python train.py --qk_norm=true --init_std_o=0.00366 --learning_rate=0.00751 --warmup_steps=24
Each number is 200 + 30 x the weight over its row's rms, rounded and kept within 0 to 999. Layers, rows and columns count from 0. The size before them is the row's rms in percent of the matrix's.

# layer 17 attention query, 128x64, rms 0.362, rows 0-21,32-53,64-85,96-117, columns 0-63
073,235,227,190,192,173,257,162,230,236,236,204,203,117,147,192,202,235,212,167,217,235,228,168,171,165,144,190,171,219,200,187,143,224,238,150,214,164,167,205,198,212,198,201,180,237,193,211,209,161,254,239,212,238,204,235,225,177,203,214,207,176,194,188,230
080,191,206,201,185,156,240,152,229,192,217,178,204,142,167,190,229,203,230,203,230,221,164,181,164,183,158,208,182,234,242,232,188,153,245,190,205,183,202,197,188,172,235,166,159,229,167,208,229,191,235,226,219,267,207,224,207,172,270,194,158,164,153,189,162
086,162,201,135,187,151,196,234,219,191,226,192,166,167,245,161,197,185,206,198,187,220,207,166,145,194,225,195,170,204,226,217,204,246,202,189,164,163,193,256,155,185,205,203,173,210,170,206,208,208,259,230,179,241,175,165,182,192,213,161,197,200,295,201,157
087,151,222,141,166,176,220,227,167,190,212,168,158,167,226,204,180,247,227,205,251,207,183,162,159,184,166,204,182,228,194,224,216,136,259,224,204,167,218,215,239,163,215,203,195,206,148,237,180,193,175,246,220,205,144,192,244,210,204,182,213,188,201,244,170
098,179,166,168,199,243,189,183,187,184,156,235,205,188,178,203,156,232,203,265,177,199,206,267,126,189,218,215,185,191,211,254,216,186,195,211,162,199,202,188,164,160,156,218,199,151,167,196,153,217,237,248,173,261,226,227,219,176,193,215,184,207,212,247,202
094,186,206,272,201,169,151,177,178,228,179,240,246,228,215,169,203,189,190,239,152,180,215,225,217,202,228,175,204,201,228,203,147,177,176,254,260,240,150,211,214,229,220,201,210,200,193,224,243,143,168,149,185,191,211,236,173,182,252,205,209,222,204,178,166
094,211,203,241,227,205,175,189,181,177,230,178,235,201,164,231,173,134,182,191,229,213,224,191,234,260,175,219,200,182,232,163,247,189,119,191,216,179,260,210,218,204,245,242,204,204,235,188,196,218,167,247,183,201,141,187,200,227,155,196,248,220,221,180,185
098,136,218,147,189,262,183,216,201,282,181,204,191,218,219,258,193,195,174,217,148,242,183,209,198,194,203,238,165,201,167,189,197,183,195,180,150,134,226,218,214,191,225,237,200,235,152,179,159,225,168,195,173,214,171,213,165,215,195,192,205,160,200,238,199
099,209,202,214,192,195,199,217,130,242,247,204,192,159,194,169,221,221,228,172,161,208,176,166,181,214,184,262,225,161,193,229,206,227,152,234,178,222,237,192,247,245,239,231,203,180,205,211,212,225,155,212,164,134,205,215,230,191,176,209,241,165,235,226,147
078,185,116,239,217,200,230,169,211,219,218,271,155,278,176,200,203,200,217,184,256,181,219,154,194,202,251,215,185,173,175,206,176,185,231,238,228,215,227,212,184,219,177,249,224,199,203,162,222,201,200,246,238,179,238,233,220,194,205,208,166,227,193,221,182
095,167,266,225,189,191,175,237,255,207,200,224,264,236,215,235,205,201,193,194,237,223,230,209,187,162,165,205,179,194,183,165,166,183,200,227,167,198,208,228,228,228,164,161,170,227,191,200,198,218,161,148,196,141,145,214,196,133,213,169,217,231,222,190,245
135,229,162,189,167,194,219,216,201,218,203,167,185,163,216,261,211,154,238,163,173,185,190,181,195,208,190,172,218,186,206,195,246,180,236,180,163,150,206,166,218,141,218,221,191,213,161,190,240,183,217,193,218,197,223,248,233,221,240,194,194,155,303,184,163
177,216,152,170,151,185,214,167,199,185,195,229,188,173,211,232,193,159,214,255,208,176,213,235,194,165,199,272,196,229,193,193,221,219,219,190,150,184,183,196,190,167,250,219,213,237,146,157,175,218,166,182,231,219,260,252,170,165,241,167,200,169,219,169,223
106,208,210,216,204,187,255,156,222,162,156,287,220,203,162,217,194,217,218,280,184,165,162,245,230,202,191,190,170,139,193,169,192,175,186,232,155,226,166,212,217,200,229,223,201,221,238,161,220,162,185,193,228,197,233,206,191,168,209,227,200,202,220,221,159
085,190,211,196,238,241,221,209,206,205,194,220,194,176,237,209,239,261,170,199,155,148,175,205,229,238,137,167,206,250,230,179,239,234,215,135,250,195,197,204,221,203,154,226,184,164,186,258,181,213,182,226,184,175,151,219,237,188,193,178,156,206,178,179,188
085,172,197,165,238,189,171,196,155,213,240,164,214,212,193,184,232,223,229,197,190,168,209,184,215,202,211,188,220,201,153,210,202,198,219,167,132,273,275,234,196,205,188,220,153,200,191,195,188,199,158,194,161,181,169,207,261,202,224,228,287,221,223,225,190
070,155,182,223,244,211,219,249,205,199,230,236,173,218,208,217,166,204,263,154,148,156,228,201,220,235,202,205,235,214,154,256,180,186,193,212,209,223,212,179,198,233,159,168,223,153,246,208,201,197,175,152,217,172,208,195,204,183,242,148,154,209,244,170,224
089,157,264,215,250,185,180,216,239,211,218,197,196,231,183,232,164,239,189,169,209,146,241,149,207,233,193,193,182,190,132,176,151,188,176,158,236,194,216,208,201,229,184,246,233,194,235,176,211,199,192,155,256,157,216,212,227,196,185,152,228,185,167,195,198
113,209,197,210,254,186,201,194,217,274,233,180,146,187,205,296,208,215,185,201,267,206,226,184,247,208,196,222,224,239,185,184,200,181,198,182,205,173,190,192,198,185,200,254,210,228,166,160,239,198,209,181,214,162,239,176,232,207,229,161,266,166,205,202,186
089,158,169,214,217,191,228,181,213,161,193,192,175,215,218,171,185,190,147,199,169,216,250,201,200,228,236,180,234,238,231,214,202,212,194,186,208,244,200,153,211,245,194,193,266,201,206,195,227,186,144,168,214,174,252,183,213,188,268,174,193,166,240,125,155
082,133,231,103,183,190,212,197,192,225,217,225,259,207,186,172,201,151,186,203,214,193,219,167,192,247,226,160,162,179,225,223,179,165,169,171,217,203,166,210,245,164,243,208,207,222,213,205,217,202,194,210,209,264,191,146,207,230,193,165,179,183,219,192,152
135,193,160,227,228,234,169,227,155,179,189,184,228,225,192,167,193,185,196,254,172,186,228,197,153,221,237,165,160,177,227,193,164,129,122,214,188,237,178,162,173,220,191,144,226,179,243,213,187,188,236,184,181,175,250,177,212,187,176,242,215,228,199,201,197
105,208,168,164,206,215,184,191,156,214,191,220,153,201,173,251,208,212,200,182,194,229,168,209,193,128,213,194,166,164,214,236,214,244,212,200,237,173,213,169,212,179,195,228,222,195,159,168,149,182,155,233,234,227,144,210,127,198,217,201,151,233,247,214,157
091,199,281,143,186,211,181,206,216,212,234,205,201,208,186,248,178,200,188,202,209,228,114,189,171,172,231,230,172,218,227,245,217,205,187,174,218,143,213,186,198,146,204,213,217,225,143,180,161,201,192,248,182,188,152,216,159,185,224,191,146,215,197,231,183
109,181,183,219,256,167,172,181,181,194,187,121,170,211,203,156,213,224,193,204,161,212,188,195,173,172,255,198,158,177,197,249,193,218,212,172,211,205,244,238,188,224,163,157,215,197,204,203,172,206,220,262,250,235,194,198,205,184,153,208,141,205,259,213,154
079,195,185,147,211,244,193,213,158,261,184,180,165,176,216,231,217,170,264,183,240,233,180,176,171,182,203,242,130,202,181,190,174,226,222,223,170,182,233,202,210,175,181,214,184,203,143,149,157,182,180,232,188,234,135,217,193,250,192,190,208,188,199,231,207
090,210,200,185,232,187,189,196,183,223,199,181,204,191,266,210,217,117,209,203,200,223,238,262,257,187,185,252,184,164,160,224,261,190,191,234,223,171,164,246,204,171,184,184,193,178,215,190,204,187,231,196,200,227,222,268,224,210,218,241,240,249,183,232,203
073,239,177,206,197,225,146,170,177,192,233,225,224,227,248,162,217,168,191,224,169,205,240,159,210,224,233,166,272,215,231,177,191,160,200,197,257,225,169,214,188,200,218,204,208,181,231,267,230,185,222,183,187,213,254,200,241,208,208,211,261,142,200,189,215
083,183,230,228,219,165,209,121,194,257,211,260,248,158,171,207,210,191,198,261,157,169,224,241,217,205,208,187,204,201,222,230,181,227,156,182,213,273,182,204,191,180,203,199,190,221,178,187,234,228,248,169,230,205,229,236,189,146,208,216,219,190,188,163,218
079,207,156,211,137,154,174,229,182,204,172,175,186,217,201,212,188,209,249,197,219,217,176,208,211,177,245,201,161,224,198,191,194,146,236,160,143,178,227,155,171,154,182,247,269,232,199,145,230,229,199,191,190,199,214,191,179,216,240,189,147,184,190,190,152
098,235,187,159,150,141,197,155,211,201,254,175,183,222,226,190,222,186,246,236,145,209,228,183,224,200,199,221,214,155,196,189,228,174,243,146,167,249,211,201,204,148,198,135,154,214,189,185,232,195,194,217,202,199,156,175,241,183,211,184,227,207,217,149,182
075,172,190,155,176,244,220,208,192,169,222,231,231,199,250,218,215,265,208,233,219,226,216,183,202,184,146,155,191,217,207,177,226,194,207,186,236,156,177,172,166,175,257,213,224,207,228,182,169,234,192,208,162,194,190,191,235,265,237,199,279,186,193,187,154
075,205,154,256,190,180,260,206,238,165,164,211,167,266,172,267,169,210,189,184,229,219,213,197,228,223,160,215,198,203,154,231,175,182,144,183,195,179,221,204,243,197,183,205,241,222,205,177,199,180,150,208,210,184,221,159,215,226,217,123,205,196,189,224,171
126,188,184,237,212,195,253,227,170,190,146,201,191,180,161,203,175,193,237,145,174,200,137,240,194,213,164,171,181,174,183,256,165,153,208,168,191,150,189,167,205,196,180,224,244,183,195,181,207,192,157,218,214,196,199,226,225,192,257,248,144,143,202,199,221
159,210,205,175,238,248,201,227,205,148,118,247,198,206,152,240,190,150,240,191,181,177,157,214,206,163,179,267,155,247,203,178,160,231,249,183,191,160,172,153,200,214,190,197,251,223,175,178,197,193,177,209,217,215,230,208,194,198,231,188,187,179,203,185,200
104,203,156,266,270,174,202,179,169,175,144,246,167,224,180,201,223,185,220,193,178,147,211,200,220,195,205,234,201,191,202,172,140,193,191,234,194,190,165,158,208,226,167,177,172,195,228,210,229,122,171,214,208,171,164,229,193,261,184,196,175,231,183,222,198
141,231,178,151,124,234,141,157,193,219,240,257,199,224,166,235,193,169,185,223,186,205,221,222,196,194,198,193,264,207,161,214,244,249,206,192,169,198,183,147,202,189,201,213,224,163,164,174,173,197,205,170,242,192,197,180,176,213,175,211,256,231,245,193,187
066,189,180,215,240,192,225,185,223,214,227,181,181,216,186,243,204,149,227,194,234,183,233,222,250,217,240,174,186,156,157,152,221,169,218,186,224,211,246,189,234,206,154,231,143,215,214,223,213,243,228,222,232,164,111,166,235,184,184,160,213,181,189,203,196
113,219,253,236,230,180,188,217,205,165,195,222,272,183,200,188,178,229,200,220,158,203,196,180,242,240,168,147,215,182,205,188,144,168,151,200,207,242,213,211,184,191,165,164,207,190,236,213,205,192,261,200,183,154,262,201,258,244,199,199,240,187,181,158,207
106,191,218,228,154,167,198,190,258,159,224,238,208,166,230,199,218,170,212,198,188,220,236,246,196,223,230,176,219,207,212,122,224,169,232,166,200,195,182,180,227,147,232,144,223,224,174,160,215,226,155,200,206,211,246,220,217,183,224,163,175,178,210,156,144
099,146,169,248,195,169,219,233,203,212,206,181,197,213,200,121,164,188,152,229,157,187,194,210,178,223,225,238,164,209,219,185,197,188,216,129,145,236,218,222,161,199,216,193,227,197,226,184,206,207,232,223,215,160,186,217,213,196,234,241,206,186,278,219,150
109,206,169,240,170,163,184,189,179,150,153,223,213,226,170,157,226,250,150,185,188,182,178,166,165,253,250,189,182,121,184,137,186,181,194,222,199,169,145,226,168,219,199,193,195,231,222,175,188,146,191,173,221,187,204,202,205,185,247,194,218,181,224,215,191
098,209,172,197,197,179,184,274,211,225,201,166,188,192,223,243,208,185,180,169,212,179,182,236,224,195,244,225,140,146,197,258,231,227,175,233,194,210,255,206,170,181,214,252,183,140,147,180,150,224,229,197,209,228,180,179,205,192,168,192,150,246,193,192,200
123,221,158,198,204,192,161,185,185,171,188,209,223,189,213,139,169,173,213,191,201,188,207,242,200,220,169,225,239,202,199,234,189,213,251,132,206,240,261,249,172,175,187,244,232,212,208,217,186,217,184,178,171,181,175,225,267,194,227,231,276,184,221,153,184
061,205,201,142,192,206,212,179,209,225,239,241,172,155,176,213,187,159,210,194,273,247,123,206,184,180,171,215,220,200,181,189,165,202,231,178,184,180,164,206,181,132,214,225,172,231,155,179,208,237,208,194,167,228,223,181,198,242,227,180,260,151,198,195,194
054,207,224,178,184,149,241,190,182,179,244,216,161,191,253,164,263,213,229,194,254,222,182,244,187,177,178,234,226,203,218,207,196,241,251,174,157,173,207,201,236,159,200,205,164,230,167,156,188,247,186,181,199,221,200,229,203,193,231,151,265,208,233,175,197
065,160,188,112,197,145,169,230,202,210,241,200,166,163,192,184,213,237,208,188,244,206,179,216,172,184,150,200,205,155,191,203,215,176,271,185,157,182,210,175,226,142,217,184,185,229,133,174,177,220,211,180,211,221,229,219,196,215,205,137,216,171,210,212,199
068,189,211,163,171,181,228,210,162,200,230,204,169,131,234,216,233,189,234,178,262,227,163,215,166,157,173,180,215,169,202,225,209,210,249,165,128,176,212,203,218,116,190,216,188,245,165,187,184,230,178,201,242,196,196,177,214,217,209,188,231,152,210,204,179
080,200,150,148,155,253,220,171,222,236,198,180,186,164,208,178,243,235,170,175,243,195,189,165,191,195,154,197,173,184,173,225,223,243,206,178,138,185,242,191,201,200,187,225,251,207,225,189,195,224,145,195,217,200,257,185,214,208,139,227,143,174,171,206,192
089,214,191,211,159,205,209,150,211,227,174,168,219,199,170,147,206,245,146,254,147,241,198,181,210,215,221,162,200,213,205,250,171,216,191,236,254,214,150,206,209,262,260,187,186,183,217,214,235,155,179,174,196,193,191,177,192,170,165,262,193,174,199,195,189
085,216,214,207,239,245,187,189,166,217,221,240,177,220,211,238,192,147,240,153,236,191,244,168,211,211,211,221,233,202,248,121,210,195,173,166,173,242,249,173,201,208,221,209,200,249,182,141,187,204,172,194,189,178,235,215,190,188,217,180,240,257,249,193,208
101,189,156,146,182,189,189,159,193,263,158,157,206,217,219,209,167,205,169,225,262,227,139,210,172,174,187,226,152,204,149,203,204,181,264,181,141,179,205,226,190,218,216,197,230,232,179,213,162,221,157,198,182,212,196,213,188,199,204,172,182,149,189,248,186
109,256,223,185,178,226,198,157,159,241,237,191,124,213,195,213,198,148,188,219,220,218,160,176,199,236,192,214,286,200,186,195,212,141,223,159,184,192,228,193,241,199,175,208,201,202,170,207,185,236,156,164,184,188,219,211,216,142,216,189,240,224,208,186,153
135,173,196,188,210,208,237,197,233,189,142,192,194,190,175,207,171,174,173,216,152,205,185,211,242,199,252,154,172,207,219,163,252,223,197,250,230,153,226,191,203,184,174,230,257,133,206,154,187,207,220,264,221,213,213,216,185,220,157,249,181,173,204,162,171
105,149,231,239,228,203,182,220,185,218,206,191,217,181,235,215,220,189,194,206,183,217,191,211,170,193,208,212,159,201,211,217,227,199,120,233,208,195,187,205,289,278,183,168,221,249,249,196,122,207,146,168,193,188,207,239,169,168,199,218,208,193,195,196,218
107,219,240,152,204,176,218,233,205,222,181,158,134,204,189,200,191,256,217,150,203,203,204,211,201,187,190,218,183,202,230,175,213,145,273,187,200,223,227,127,234,205,204,173,166,203,226,247,240,191,234,217,187,135,173,217,220,217,204,240,190,208,228,250,199
142,182,201,156,174,253,161,201,168,242,199,195,230,186,147,138,192,194,224,208,167,202,192,177,210,191,190,263,193,218,228,166,236,262,194,119,221,218,198,246,174,154,224,186,221,192,155,206,186,241,218,239,168,181,189,204,181,181,243,196,243,199,217,197,210
099,186,207,227,187,231,222,192,162,187,178,220,207,200,178,233,229,224,232,215,174,183,188,239,248,266,230,185,213,173,235,223,140,219,169,158,189,225,207,212,171,207,214,164,217,187,238,130,186,227,150,230,196,162,197,168,221,192,275,201,228,249,198,161,173
129,223,144,169,229,207,213,158,224,219,161,256,144,139,193,213,197,212,228,184,203,203,182,248,190,185,225,178,173,226,229,192,216,187,186,274,187,170,159,151,218,228,209,228,218,156,231,165,169,183,242,223,228,197,253,224,184,177,225,188,163,205,191,232,221
084,149,202,219,291,166,173,175,216,211,214,193,250,207,228,191,186,189,197,210,233,158,178,168,233,219,204,188,185,203,195,154,249,211,165,159,187,248,237,209,199,181,143,213,198,215,213,148,167,182,174,216,207,170,218,258,263,166,236,213,194,186,220,179,186
041,212,182,216,192,220,197,205,236,239,218,229,172,224,152,277,167,208,144,196,203,218,195,186,173,209,144,201,162,241,194,205,233,218,165,242,211,247,139,177,229,190,238,207,189,191,201,192,217,216,230,244,185,204,206,169,217,177,167,222,217,134,128,219,208
070,196,185,185,185,234,146,205,233,225,204,217,175,180,179,241,183,162,193,161,237,242,137,225,180,153,229,224,200,229,201,145,175,214,212,171,174,200,134,201,194,155,231,234,179,255,180,202,192,202,211,209,208,210,247,171,209,207,229,188,287,174,171,195,183
058,195,206,236,217,181,203,176,212,209,191,207,185,213,180,274,200,191,187,219,177,233,211,232,178,175,183,215,198,193,216,141,225,254,275,228,183,215,187,165,230,210,188,193,192,193,182,195,211,167,214,126,200,242,228,238,216,178,235,187,266,136,145,177,169
060,248,211,233,166,207,201,196,180,209,166,233,208,195,223,224,222,148,213,203,196,246,181,253,186,213,225,173,226,223,206,148,169,243,234,218,237,207,146,210,242,169,241,229,177,256,173,196,223,206,192,148,167,235,250,210,198,201,236,204,217,174,233,150,153
080,204,220,173,163,235,228,199,194,184,183,225,132,191,251,166,211,172,207,174,228,238,167,208,150,185,175,214,235,186,143,171,192,256,224,177,162,184,226,120,185,145,174,173,224,213,191,207,203,218,199,164,232,219,231,204,185,174,183,190,156,211,223,199,149
109,224,161,172,148,231,261,144,186,175,194,157,182,192,174,201,178,197,203,243,185,230,262,208,182,195,185,181,200,204,169,183,173,224,211,182,200,144,231,133,153,175,203,181,279,200,194,239,199,196,189,210,157,197,226,213,181,154,158,214,172,195,236,206,206
059,219,211,130,172,216,174,174,223,224,195,286,203,171,139,193,196,217,139,197,211,157,190,236,206,211,170,241,174,174,187,201,182,211,243,231,201,199,237,233,196,230,171,165,210,212,192,216,193,191,173,201,135,205,239,207,182,182,154,158,168,149,196,208,232
061,220,207,131,168,194,170,169,221,170,201,239,199,182,171,232,226,196,199,225,205,235,198,212,173,204,138,233,146,232,268,148,253,202,209,218,173,233,211,180,153,162,198,179,191,252,178,212,203,212,157,201,226,239,210,171,202,177,237,143,211,177,202,180,198
074,174,190,181,216,213,168,225,98,210,163,220,195,192,210,186,196,183,216,222,201,213,222,230,186,246,179,214,196,137,187,242,209,237,237,172,214,220,240,161,221,188,198,197,210,254,208,196,179,149,226,159,209,173,217,229,229,238,217,201,216,119,193,247,181
062,241,187,183,190,173,205,168,209,214,240,198,178,189,239,233,241,226,230,211,243,210,253,245,190,145,163,186,202,224,239,201,203,105,218,240,128,176,183,183,223,176,200,197,208,233,181,206,189,180,176,208,192,201,187,204,209,171,216,146,214,148,238,199,157
098,174,200,188,178,215,231,151,230,233,256,153,181,207,100,150,198,221,186,197,209,224,182,213,239,208,154,198,226,230,262,247,206,192,185,238,199,148,183,238,207,186,212,209,169,226,190,163,260,166,173,193,206,202,202,191,196,219,238,174,230,202,184,210,213
072,212,207,215,182,221,177,147,236,216,177,165,193,218,163,133,171,243,145,226,208,227,206,171,211,223,217,176,200,217,252,218,231,195,190,232,216,216,188,207,230,279,231,196,169,195,185,178,176,185,201,174,148,168,212,151,203,198,274,180,236,210,179,214,248
066,191,180,232,243,147,162,197,190,215,185,253,188,187,222,266,183,153,220,195,236,160,240,228,193,190,164,260,153,177,221,188,187,181,212,214,242,206,210,240,141,162,153,207,197,182,233,174,219,189,165,257,211,201,223,224,189,218,175,189,249,212,172,198,172
064,247,161,150,215,188,239,248,212,221,240,195,162,182,223,182,195,164,190,175,226,233,107,194,188,146,197,167,211,208,178,250,178,175,234,191,201,151,215,177,201,203,217,180,205,201,159,216,201,217,231,169,228,253,182,249,217,225,193,247,152,208,204,185,207
098,229,229,278,169,239,214,170,226,219,237,228,217,213,195,206,162,211,150,188,208,199,211,212,172,196,151,177,266,230,203,237,219,217,199,175,168,202,243,248,193,161,211,171,188,225,232,210,156,209,237,130,198,179,170,201,194,185,148,238,218,216,173,189,163
106,117,176,202,242,193,289,186,219,192,191,220,199,152,167,236,241,202,233,177,227,203,216,204,188,226,214,174,154,177,192,154,230,234,191,217,206,185,197,194,208,209,185,223,200,180,204,167,225,247,242,224,193,256,163,252,232,213,180,201,250,181,228,179,175
112,240,264,153,171,184,179,206,205,190,233,146,202,148,218,207,170,242,179,196,213,241,226,175,201,163,140,238,208,231,213,171,212,194,212,168,236,230,206,213,224,263,190,198,185,229,172,222,183,246,177,132,154,182,176,183,215,193,223,217,238,206,164,176,183
137,207,230,222,174,201,188,192,214,190,234,199,212,137,194,261,197,222,212,207,235,180,177,195,214,191,179,229,136,174,132,187,206,182,260,223,162,180,201,173,217,159,208,230,156,216,164,192,207,245,195,202,265,224,237,239,250,181,235,181,189,148,224,203,175
198,203,200,136,165,179,192,199,187,209,225,178,176,158,203,229,218,204,262,187,225,207,159,200,188,155,185,226,144,203,167,190,224,222,228,187,148,219,209,191,225,165,242,219,189,192,118,195,202,221,195,246,224,228,230,195,224,196,232,150,250,145,243,209,222
092,227,177,174,223,233,198,171,193,195,166,192,209,208,163,202,180,225,204,231,129,221,187,241,174,227,252,215,239,215,256,190,211,157,210,258,208,223,216,201,189,276,201,167,178,222,249,203,208,194,152,207,162,133,234,205,202,174,222,213,220,204,145,202,172
133,180,157,201,190,181,250,196,177,265,149,224,182,175,159,196,201,188,196,222,191,163,161,261,222,180,211,140,162,223,216,173,233,203,144,235,203,180,233,213,166,162,204,204,216,164,232,159,241,154,257,234,211,215,183,235,175,178,213,195,181,197,204,176,225
108,175,182,215,210,187,188,164,189,202,246,177,230,213,229,239,219,223,207,208,224,181,176,173,225,215,224,182,242,174,195,121,147,168,231,172,149,248,212,235,200,192,231,232,178,197,193,187,222,254,242,227,204,190,212,205,247,217,211,184,245,151,265,245,176
057,221,228,232,224,210,160,236,222,138,128,262,194,238,279,189,191,214,201,256,206,201,155,168,239,200,231,212,213,194,145,204,214,202,197,183,218,193,194,209,270,220,186,180,210,165,175,212,191,225,226,205,193,177,221,184,192,214,193,263,163,212,190,217,218
075,233,199,185,220,248,159,194,218,191,236,220,190,141,189,214,184,198,197,145,213,144,232,222,196,193,177,255,179,173,177,150,191,183,186,244,209,169,231,225,204,255,135,173,208,174,205,208,183,270,194,224,194,164,230,151,221,193,157,213,199,242,217,175,199
081,240,168,236,172,167,164,197,249,168,188,208,240,125,161,211,187,215,229,225,210,190,216,233,186,185,156,211,154,242,211,181,247,213,210,244,169,250,195,213,139,178,217,171,192,216,188,211,195,167,176,222,156,229,163,168,235,203,239,178,206,175,168,198,237
079,152,209,163,239,201,174,212,215,160,186,200,208,222,188,194,186,223,194,225,178,191,255,215,162,235,192,225,184,200,249,187,210,248,186,220,247,261,209,185,219,255,190,185,226,201,205,209,178,201,179,203,159,253,238,194,207,300,210,165,189,170,146,191,238
081,182,194,135,205,214,217,155,155,228,246,217,210,181,178,188,179,151,188,140,202,190,168,160,170,206,195,229,186,195,234,200,195,208,175,252,195,239,210,230,156,204,202,209,222,213,147,202,250,166,123,164,160,217,237,221,219,228,215,225,180,217,158,207,167
097,259,248,204,211,170,206,127,218,179,178,169,172,200,155,237,233,169,202,215,188,217,147,227,227,197,194,262,193,173,226,193,224,213,215,272,192,176,165,164,128,177,195,163,222,205,195,197,223,183,213,195,240,188,218,165,166,204,235,192,237,208,185,200,164
# layer 17 attention key, 32x64, rms 0.343, rows 0-20, columns 0-63
087,199,147,171,170,196,220,206,228,215,207,166,161,175,221,251,175,181,206,212,205,222,146,188,144,172,225,277,185,219,166,230,251,206,203,241,178,162,213,169,203,174,203,232,227,235,129,200,173,218,232,210,244,235,190,209,178,199,189,161,199,166,217,235,173
089,217,133,205,201,251,190,208,191,186,171,162,145,209,210,195,198,200,210,189,185,213,174,186,190,145,267,233,174,224,174,243,231,216,219,188,154,154,156,209,175,239,224,259,222,224,139,185,187,243,183,212,231,174,193,213,233,217,194,233,182,193,216,259,180
087,190,226,149,186,207,229,172,178,203,186,187,251,222,209,192,173,203,215,182,222,252,139,179,150,207,193,214,237,205,210,203,187,207,277,246,168,162,168,135,218,169,196,224,150,251,165,249,217,177,202,221,192,257,190,209,178,195,192,209,213,194,174,244,176
096,219,152,194,192,191,219,171,202,204,187,163,201,185,224,209,214,186,191,179,178,246,137,232,228,133,193,241,186,252,176,234,240,170,190,209,125,161,209,159,156,192,187,193,258,222,166,227,222,192,188,226,209,212,246,238,190,132,213,218,187,183,210,216,186
079,207,142,250,164,184,200,221,197,217,170,169,143,224,192,219,191,175,194,181,240,175,180,209,212,164,202,180,186,252,245,220,208,215,237,172,238,177,164,170,250,200,249,204,210,174,194,178,169,159,158,252,226,195,238,230,219,170,188,150,148,166,179,205,233
090,193,138,211,229,236,197,175,189,188,183,255,227,237,144,212,174,218,190,219,214,196,241,174,225,268,232,172,218,178,144,195,176,207,159,207,225,228,200,202,185,229,218,159,188,157,267,168,245,192,251,152,240,178,199,187,177,187,199,185,207,201,190,207,243
088,216,201,176,231,232,199,207,218,183,222,214,162,215,194,193,207,176,232,186,235,208,184,233,211,158,235,162,205,188,213,154,233,222,201,236,247,240,127,161,187,232,217,193,210,189,173,277,133,202,210,207,168,190,203,138,228,256,181,236,206,228,181,230,235
105,170,135,203,219,220,213,189,179,244,188,220,164,208,188,226,208,179,190,192,206,214,154,193,190,184,256,178,159,228,179,192,193,203,226,231,188,143,215,198,179,167,197,235,231,221,173,167,221,221,204,236,253,192,223,287,231,203,189,198,176,167,218,217,109
102,188,245,214,180,217,197,185,223,206,231,264,164,165,194,163,174,239,181,186,237,180,200,168,133,237,167,242,218,190,229,205,191,228,223,174,144,194,229,191,219,189,151,203,172,198,176,183,182,189,186,167,174,179,278,154,196,147,217,189,187,221,226,154,230
098,182,159,182,249,195,226,188,197,224,186,209,199,162,189,249,214,173,166,209,202,231,187,222,178,201,185,160,211,233,172,151,212,203,234,248,229,236,200,196,185,240,207,249,195,135,200,208,250,216,199,264,166,264,184,225,171,163,187,259,208,149,200,184,173
107,193,259,188,197,200,208,230,237,202,166,207,192,150,212,210,224,207,189,229,170,221,223,233,177,121,177,226,198,216,198,220,236,195,195,210,197,248,204,198,282,212,227,184,217,238,159,229,151,182,180,116,201,217,179,200,171,168,145,212,185,216,155,186,186
094,239,201,236,247,213,251,174,233,182,194,238,191,203,189,240,243,209,184,226,188,173,215,205,236,251,220,178,230,188,234,188,219,137,248,194,228,231,192,160,215,229,211,203,133,143,209,199,221,174,239,204,169,229,207,235,239,150,197,194,148,191,182,192,166
121,200,203,170,211,204,213,214,175,222,168,232,181,151,208,197,203,227,256,189,234,237,186,174,184,157,195,234,158,253,181,201,211,186,183,228,147,147,283,143,205,147,216,200,220,209,134,190,163,228,214,189,217,202,200,164,227,203,174,183,240,212,198,207,243
104,161,171,182,176,246,182,149,184,202,179,210,211,183,211,214,191,226,221,220,159,210,194,196,189,251,265,160,228,218,209,123,196,180,219,231,251,215,214,191,239,226,222,219,258,185,226,191,245,234,170,225,134,180,179,222,228,219,234,209,208,165,216,155,192
107,215,173,219,201,233,249,209,177,131,151,242,153,198,183,202,232,186,229,177,191,225,174,253,195,187,238,173,186,177,210,146,160,203,163,276,181,200,210,153,172,139,200,212,215,168,189,146,211,165,239,217,180,205,224,223,192,196,222,200,182,201,191,189,157
116,159,172,222,221,192,200,202,178,230,199,156,215,213,179,253,195,229,230,217,203,157,184,175,248,209,246,193,232,210,212,166,251,237,202,196,222,246,226,211,183,183,300,221,193,162,218,183,249,204,202,196,202,168,190,268,251,223,201,188,213,170,245,210,192
100,215,177,237,204,247,194,201,183,170,205,162,120,162,233,237,220,215,184,186,186,259,214,170,162,225,197,227,189,183,242,229,221,227,215,263,215,175,224,174,177,203,182,255,198,200,194,190,209,189,224,219,233,197,157,189,123,217,185,217,162,245,167,198,158
093,229,159,157,184,226,203,199,202,234,200,218,173,191,175,239,203,185,217,212,220,204,121,206,198,161,190,255,216,179,175,203,268,200,174,232,166,210,221,203,183,153,189,193,201,223,154,152,180,204,208,255,263,194,191,251,215,192,210,169,245,186,263,213,168
095,208,194,238,244,199,194,211,203,158,188,164,216,211,196,131,217,240,211,173,147,195,184,134,198,162,212,209,194,182,144,211,167,255,211,182,174,191,241,230,208,180,169,249,192,216,215,254,207,217,234,283,238,232,218,213,244,208,168,191,184,199,191,199,212
085,272,217,223,173,240,170,228,179,169,167,250,203,230,221,178,179,219,196,172,154,200,208,168,182,185,221,200,201,131,203,222,149,242,157,209,175,197,176,211,156,206,244,169,188,166,227,223,190,185,223,225,235,167,193,194,155,203,155,177,201,255,215,224,250
080,214,186,147,247,249,233,214,176,205,172,189,190,163,209,207,161,245,216,234,217,244,144,142,194,211,230,244,257,223,195,181,236,184,234,178,149,151,185,205,240,186,198,204,195,221,167,166,171,209,221,208,203,203,166,215,199,240,139,220,198,229,239,176,208